Part of a small language model's weights: 3943 steps.
Each number is 500 + 40 x the weight over its row's rms, rounded and kept within 0 to 999. Layers, rows and columns count from 0. Numbers have three digits each. The size before them is the row's rms in percent of the matrix's.

# layer 5 MLP down (transposed), 512x96, rms 0.0223, rows 219-241, columns 0-95
090:411518504505488515480468462536514495507467495470543494520434541482521571415455510536450460530554560445546474509484430533470533517506517463485512554496510521419530548480532567470449545457511493448475530479508495488445560441491589466464512470510525625488528484461469473443439507474558496476
103:554507484498557457490479467527511520541555526480443503542505485483508511471525574560541457484500578493444452446508481543519471551555491503528511524527483462567442493466501484587439482413538514535515557425482436473511515573529507481400548503536578485479519514474496481489567528427533553512
097:477476495584494472454468511556464534511519403512588475484493462462463488521540491494455529443467527535496517504619506498506535478544410522461513437506514494524531525496525514489379589464461475461471521492512509481482469538511462530581494492513392503487501546458469475560507493509534513540
099:488529497525522440425500517543490492525486532498477529392531516566490502488524496473501478486546454485509548550455458426491517479497512523542567537520523486437527557454540464412536487513570494546523537488512441489474478415458525536506561422454455480539463535496528455479429529540435466418
108:497440480575452520426478545535538522496488526478495562549548483512526478544460520477440516446486537558444496568411500442447575446512557488523482450541460522509498533419485506503571525441494545490472484515467468530514444505559506495535593587532463500543508462498450538530460508498488508475
096:473512453526488510428429478493484445497400493547487474527465500495485453575497499477442445550495533581530410467507514521426594491498447436556430494484537541535556463487482438466496441484458489501484456518529552482495523489483504456515519541539529482493443455529472490465492472440498580458
100:547418512507435497428444474516431514531499565478485532463526518495544447476572466489447495552526452501545499399513548466456476541445480510553437514544505504465410471502470481480396487520509440569501508459491521496486490414445526435498569454500509521493511474504480469481543470493476499470
110:466496535481519486550517490454554566518500526516548410523479461489549468472501457515556482470458516496485468567545584461395513499446588580451438534469516502506513494459516469506490542412466559511477475492473573529510569458516516483531447518514545544519430562529519507452518479490525542523
097:513497554433490463500553517515490481453434503544528440560496473463458506488473568477468547521525514555555469499485491523443531518493453506473543474462465532549509486494546447560461429416514580516518552502452532486449505576518481538491469391512527434415474552492516503445488463488491572488
099:535518427573531462474463462512485480521581481546471513504499371502494507478515552467494447538521437488585500423503539518546477437527511429527491513530486484493508461528477527518524459567464504451470551457522489475489594505445542502542478549525552450445540507479558486505501548474548430517
092:551511475507524420534463454518482523438518520495430507511521513539509571457420526459495467500563479554529482450482475505513518486519559522509582494482551540577483541485527491453575427516455512461482471423469526563514473483540500565527542546463513426536487469574568555430461484506491501524
103:484502536504457440448500460535581507498488504518454412408476498511478526489514447498500584428458432547461492455562515545529510527545576448489535531522479517427552494459494463512519583455458526534514472466483508533537402546497439496439514506473507468480517509558551551531542524500527521517
100:510528559463509431418437502486487530525499495467465492503570520554454518513523594567558502543460584529557534524434517469502558471520468449525546517565461528534517506510514508517445469492513531467499514488473539473505508495521501468523524517431539543482498450455478602536455545533485465384
096:522490490503563551588463525462521488432532493520452487449541505430447445513548515441584525507524488539506450524480505491508493539500544535456502484489503510506449469506572487569472536546562496577519503424487541454492506509448440480569517392526550489527525493460495464513574473533484569549
103:481469485477419408525475511563489496465456536511537492461514443485484530485472522529497500537484543460526468538547453505488504543504429522541561475519460489453480503541519492450576457512552524547516484588544436433430576473466487557558392418468485473511515480524535552516512490538510511543
102:491526564570472464482565513526495594499419488486528527460428478480412401519542438498514472521504507496534524441521516583558510599483479450476477484500509468492521504487507491505445565493529467460458510483513514501421518454502483515415491592553552483465541478507486477525512557464524502506
096:462572464530532519548581476547529444493458500556464550386507450454535467491530473507509423495518554511495507552453549532522550510472451496522483597493564455505506533501533500495437449468459513456411443474531513487507452441478521456509458522560510485564461553499483513503501520468455549477
096:499479465566427519480490507509454511469465562506506456497490425561539443468463514459524555531519527489468491504540394536498417520528466499492468506538540487514445502467529535493494522482478534512506400443510566526453526522580474567455444496510431491526498522472484441472506460493452582590
096:506495472542484476515521557471509490529420509477463483533504542442491451567539542514467466471603464563533538477541465521492425566589497450490551586510491468492503506595482438469431457525489517471442532557473520542479527459535557479473507565531540493498505446518561488491510499512530436524
106:622456470528501485541524522571543489493539535500562539548501467446479490533449467550544508516469435523488488508573542533516450479563549499487555526449532574520517519589479465520529574484557469559578501542466492504508479484508444543466560501520549493509453495527500478455513504482480565428
095:473508551524485472473458449507496503489502448472559370459563537475496485571520487527541532500520539498507421550478507436477521523535419462500482480570526466494472535497559520464447508462600530470522516562494459467489487514443455507441536439475563540511514503502591451479522479460504540548
090:510559479463542494552529493441455523561456569501442424517520467485568461488564500441502493439533482563540555529476500472512476505463583519479543530463517498482503517584542510514445530442449515504438513544547522495539523506484494490460484480446486502454425459547580499489611487486558495473
102:524505508539515434489504527517534500541552562497496558487530469510509471520567487501461452484478548488530520374420484457516488488492539498505607408457466508531442527573565587463546525476469512477500492574440497427483522511491477447469495485549469544517477445445518528518453478490493524464
# layer 5 MLP gate, 512x96, rms 0.136, rows 220-242, columns 0-95
108:460439544542533469528469476528528538514515553556573557446480528446405490492480504524470502470395483535534472466504589569508490535464498494459451500495560474486461489535492523522387543420487508487480452470475501553464571529545516500567532461567521507480492449464510514532539529477517522510
101:492475522536491468504444552546469509512533498576496513453438492500567477553589435433450475576541588523495513454482499548466499494491437442434520543510518534496456532561547474521494536440490525467442548481525481555491484486555476483483442538511474520539539551510470414495449483557494569519
101:518508530442498444445470527503529550479501530434468440424428570551549522479503545457507481476572487452484508539459506469472541530499513548517499610545503440503532526456547470382491479484546550492485482518453460463407439461549508498485541476493426492494474538507513518455491514535458515487
105:486581466477493503530439451473473505523536480618492469481471456489443533525526434574458461540501569445566462525516513489539533489490463485499524510490500508456562516472530467514476515466425533413467503473511528471517528447460477498495466532468501483481582590519496492508516602541542588489
110:506532557485522491500502551458469559480518529549463489490448560547481406604446511505516471478519511523550535461493516517462496491536485477524527562514534456500504532556444515377465462497553522535442494455501491477508411502450513533496471496408451518550530485565474504468477564456456446465
100:524482456562460527451497526555443510432519521475479492422532546534486444529479535513441490434496478461509490469473552530500489545480483578573410536533542459474475549423509519461407481474588539465457527538495538529440526474481485530495472556517528526466466516473508505457548427541451475465
111:546534465472511544550496497464517465557456578491481465486498496443508523480542527531521500486528416513542522552465516446413539497497528509555494503517533445528459566583554522504475498483463547446434499502478515473546590423513485469548506477517459492512491506559482492467558574621460482537
107:526445562392534478450486516513492474471503536499454564532541485473471532481489551501481639450450518540541507509494476542436494517528483510466530488491532483566460456523542415543462436463526524501438522496462480525494494560512468530483498399486502465452420508504508489484572461504486554533
103:482442463550452455494526505504551487555557459546443475534462528533457540517579482409542484445509488513529517571450488493577494528533538398551446573524499511533500506501503479448455490475506498527475521518465523512495472510447498459513484574455548455480573473499545527486492581399524507514
095:514455563474488516477478521555505501504510449440519502496462510502432484439552480474558425467447506496414511489575575541531467522492543528509475484602479473521497508452472470541397564507548550489525445540507464472512450554505585464447550500542487508460497505428502488467560446490519493514
104:449490544505520538532500519438456546577544528584572476484422507492460568501494483488497469499503564532490427560445534519505532559485528500554477482499507447518457506526582573479472429472492454517433549509521481522489424502459516512529437534398573505557545486491503537503477502477495518475
102:433468547466428504426497536475516455424508499514450488473462583564518494492480524528509495526551478486574504521477470467502545493589493517487548515461477473599534527453486502497508483447483513487438495518471512444540501412467528490544459485430525447447468404484475583525486536549534470515
097:525416480478495514571511469479552505441540488473491427505528487459451514528506469477538485467435514554442457499486536484511493483469496546473518506578504492547486523478557482535485516520539538593530508488500538464388436504533463443588509502569525460523551514513484412559498561450450494443
099:527557516548481564457535490408532455503524487554499552504470549557490475485452477468527523454522551501506511473450581510567501491430500493473487496501494530437458563514499496526454537437440524460474450501493543603567485504558557507492499435393514518542488470563503521569520464495501529518
103:505444524544471442461590503441522529446499555455528450452457520490437512528586443456527446522451503486537499559513473578534510482460477508504472416497514478509518533481527482500466548529522399450484492461513448525454538462499520547446480521526493445421507575443563535503494482479518516546
101:574483571471492467468509480508513501543461506485500462530488509535487451470471462555450490522529488447493549567475488536469472539535456529503500437455542535512499529600490479474522418508564527498514527493520500526574471451491487565547521443483442458504587371502556540467482463572479549485
105:537571523493521537491483515481513547512544554484547517532540500445431494555459547469468406463456474470443543465432590467557583446529559505526543527505425490492471492489509485477470523518528560485509542530467506422548492498442494439555571507490483454455492498546521497431514538503542449479
098:521449460605507513498535474497538505492439465528509432495478520509547432488458528542524545472566492490494534523473495434546451535495470454544586638538498425487506533450528488522440528514511557424430477446514496515518503536511455471525542508488490558571447517514493512455491459492512457479
096:463464476500449491442501493525501529474507487508484411467439534483499501477574453444447476528442515494509476527484530480541541589462505405520446475540533464484426491519461509503428452456484444410540576460452473529471528494543517464511482538547492539494546584462456474543541536461514555524
091:519484464610512592474487520477491559446456512518474560432506482423485471486542460518503508449437485562508481506464507495477491507492532531510553527510460479511519599548510543496491477453499535567499543515592608457564506518545545491554530483451471581510483469529527511496467438495490463494
101:499530591505472538545553452530547539509605501546481508448456568514408477508468559462499582517515489505504495492519513456474465470526490547553504479624500458476465503488528519554515488582505429493576535482499501517449478472493501449487540534508486517542532490479471529423430470461509463470
101:558507471506437488547481471507547431567450427500481490525495521485493493472419506487522529417519490495536454425459533497531486495478517497448453540565533547473472476485448424522506479539428470543502531579509552494457505534420504514562445546444523455444447468570555507447523494458481475501
096:474545538481488478454488468505530484440470584497563494562486410452443512515519493485491555473512461494489473522501554484515507467504547463559555422509613518438471479484460472469445512499484485451508568437555484491529499548507500474580486423477439473460569482536470485513431438537510527529
# layer 5 MLP up, 512x96, rms 0.129, rows 220-241, columns 0-95
102:488524467525496427495477516443542453528447561406482451488504509504533524507505511547462450503486465501577510558551554501524538529449494540506511549470528546462583494570542476505514410530505473508425480469464473495538488423479505525473549539528514551474542400565563511543478468533496439489
096:478432498503457479487502569498519552448487480544520539512530571549460425421501586485463474446526445498533540505465478527562539498466550525524491581494436496490520504427567507547494528442533512486442441520488561540471518508465491429522500518445520534478544460506541527542579460453444466520
092:475501479591444528495488462499539548520461462500515530517520568533516537527542538521429529566445446554540456430541557520462509504474464590470384476543536522490488479607492488578534448508517528469492433509527552459475506523538470535500495532528516468502457537520497442530538518511515466543
111:532506536468538379533552543474537407529502532517537451437503522467544575490461480440468541552543536524453554481497515468507478524515585451467542569444550453472503478462503527453501482495498483520592523517522493531426581490534484494534529452574488470510554487492500515461539508522522470527
097:493509508516464447472513531438474545569383483520508447523449421489399471461464445470505472467468524541495487447548496497462557567539446476448511469464509505477504518516521449460490486460493464549432589568518451545489424476560530525486537459518549492527494492478515432533515471520518539500
099:522420487476572451512490451551507489454512411469469393498520536508459483496474471451460488587492568545434483481466495477510480510438471514518429454520557562471489488537488508530525543524520470467522452426497573472483445531498553406548537451508479484479488490486452490574500531519521473530
106:507528416537498532437507544501502481510484447405490473551501530477485545407505487488488546451514590472534503482540524440494423496509497503547533461505443526525510509500467515503492428472529549537533539501545562504432508460541570412415503535547496550547479547500535457515531471467429466514
093:523501512454547582569506484522497485472456456530555512532513560474491432477517442490507451478526472512509484502494570502520525483445497533468491479485461408472470614459615515479511498506528477512489430465475541579505442547533485446553418532547504550570500514538471455494501546511480486463
100:505510521451479456497478513491535564474412540525509532506493514534502542495504570528499552568526583585533469493534440547440503512501492490482503471503564454429595505546553496530446510563496532496484518500502567547483510536553502449473510575588536470458545462508485476490506561526480589466
092:473535436536528550531521441470492465572509521575501543528477504504526407532536519561498542463560509482500512506506434513538550482475439520510502512495477471390426479461549533483552574544555482496521579500582530475429535452472519460537503491535478528476519553542455496529507519426468476493
097:472476530460479539425479453562479491531525486471542513463468457492447497537513480452501462538570520409508474495543542414520487452527472499503485467494450490476448496492460488551492542495453441473496483503473434508493576511556608458510534517542464450391556499426469492458439527535456528501
095:508488444471556465518519378472458498557484460461519515518543467468523515456541466555492518537444485565497463551531562478481471510526427483468482510460473501531500502520548429516481569488492409464454501471503537479459430527608452493501500525483481558583513526481455462498519530546548534438
093:502553442512538538426485513550577496499518523512378504451506519526490482482537477506461537495546540453540506432469504497516529549485494517431512566542509422497527528438497501523509448497525503510518590481473521562467513513545506475537429566579473515554528538474463481562584503482561450481
106:476494515465520471531554469524522590547527536411508426444434493489458488526488528564454502480416507467505529527504427486510525529537499531520487490485578531478562486427536457529528526549603475461538498529508465461471483482515396521561506475469494479490483570544501518553568500539480523544
095:547506514510458518543410533495579507495513487451510399435464554474519505529445501458484422552498496568544521466451459433479542438516520486478488542491521533485516527532475499514560447481492572605532573516506531410519517505458487547481505443463475507530481513504533531531520454518554502563
095:487461506437480535455456500519472475533484515409458495513450541432545489452532464427465506453472492490525534546534538536529516505483559484541562429479477554554474495519464379518548474507424498522557483521497513483536494509534455461445513521556523465485472462493462411523519606495451488528
092:512526597505516512439510491453536464508410510542520517512517485479474560485506513547548440566541445404487578545552442589479464468482476521473540538403539541506517526481489467493528507552438502470495458537488477549521496447497498516502429551439478500510489422480533515496413487508517498497
097:385519520565502519534491540477488476494487528494535532537507522519530548561423558494545471513479457454475468460463501518468488538474461519472482414492503519540523473499461498434438489482525413570453435522414476502489532525467483489475422507509499503571481456457527416494511528510549409447
106:557481473537495487525506513547529481447501534490578522548491494496437512509538501516516483475466453546478514514550548476570416510505550481488484494526472456476477413571396506591480504522547497523499517477448507518501494563543414469443456452460569467500548499459497438524567565489484573479
094:481517443445442471459504494542554512526551515508532483526491558554480483500452562459459427546555517490536517465528502564502494406482435463450471544523560432442493435490510497547490537530532569497471546526472434540436526518428446507497536471535553497469534501524478454496606509511490534487
091:430607488486528516424536477521468526499533581541496497483502486570511522509478515536469519551472533550471525577516422457542495557521501492478482479499462506462458490493531547534454520554507554399435522453512443486446491502474508479507608483545512500513504482443467573475437504560556510490
100:475512526534461494545537504525440521522474534515449513545506520507522417507478508426513459488509498515567533521496470436614480447519486452425515439538513503500485461541465421511510480467545477486522544522411454459475531524497543574488487475490521503432509452531436582521441491454553561564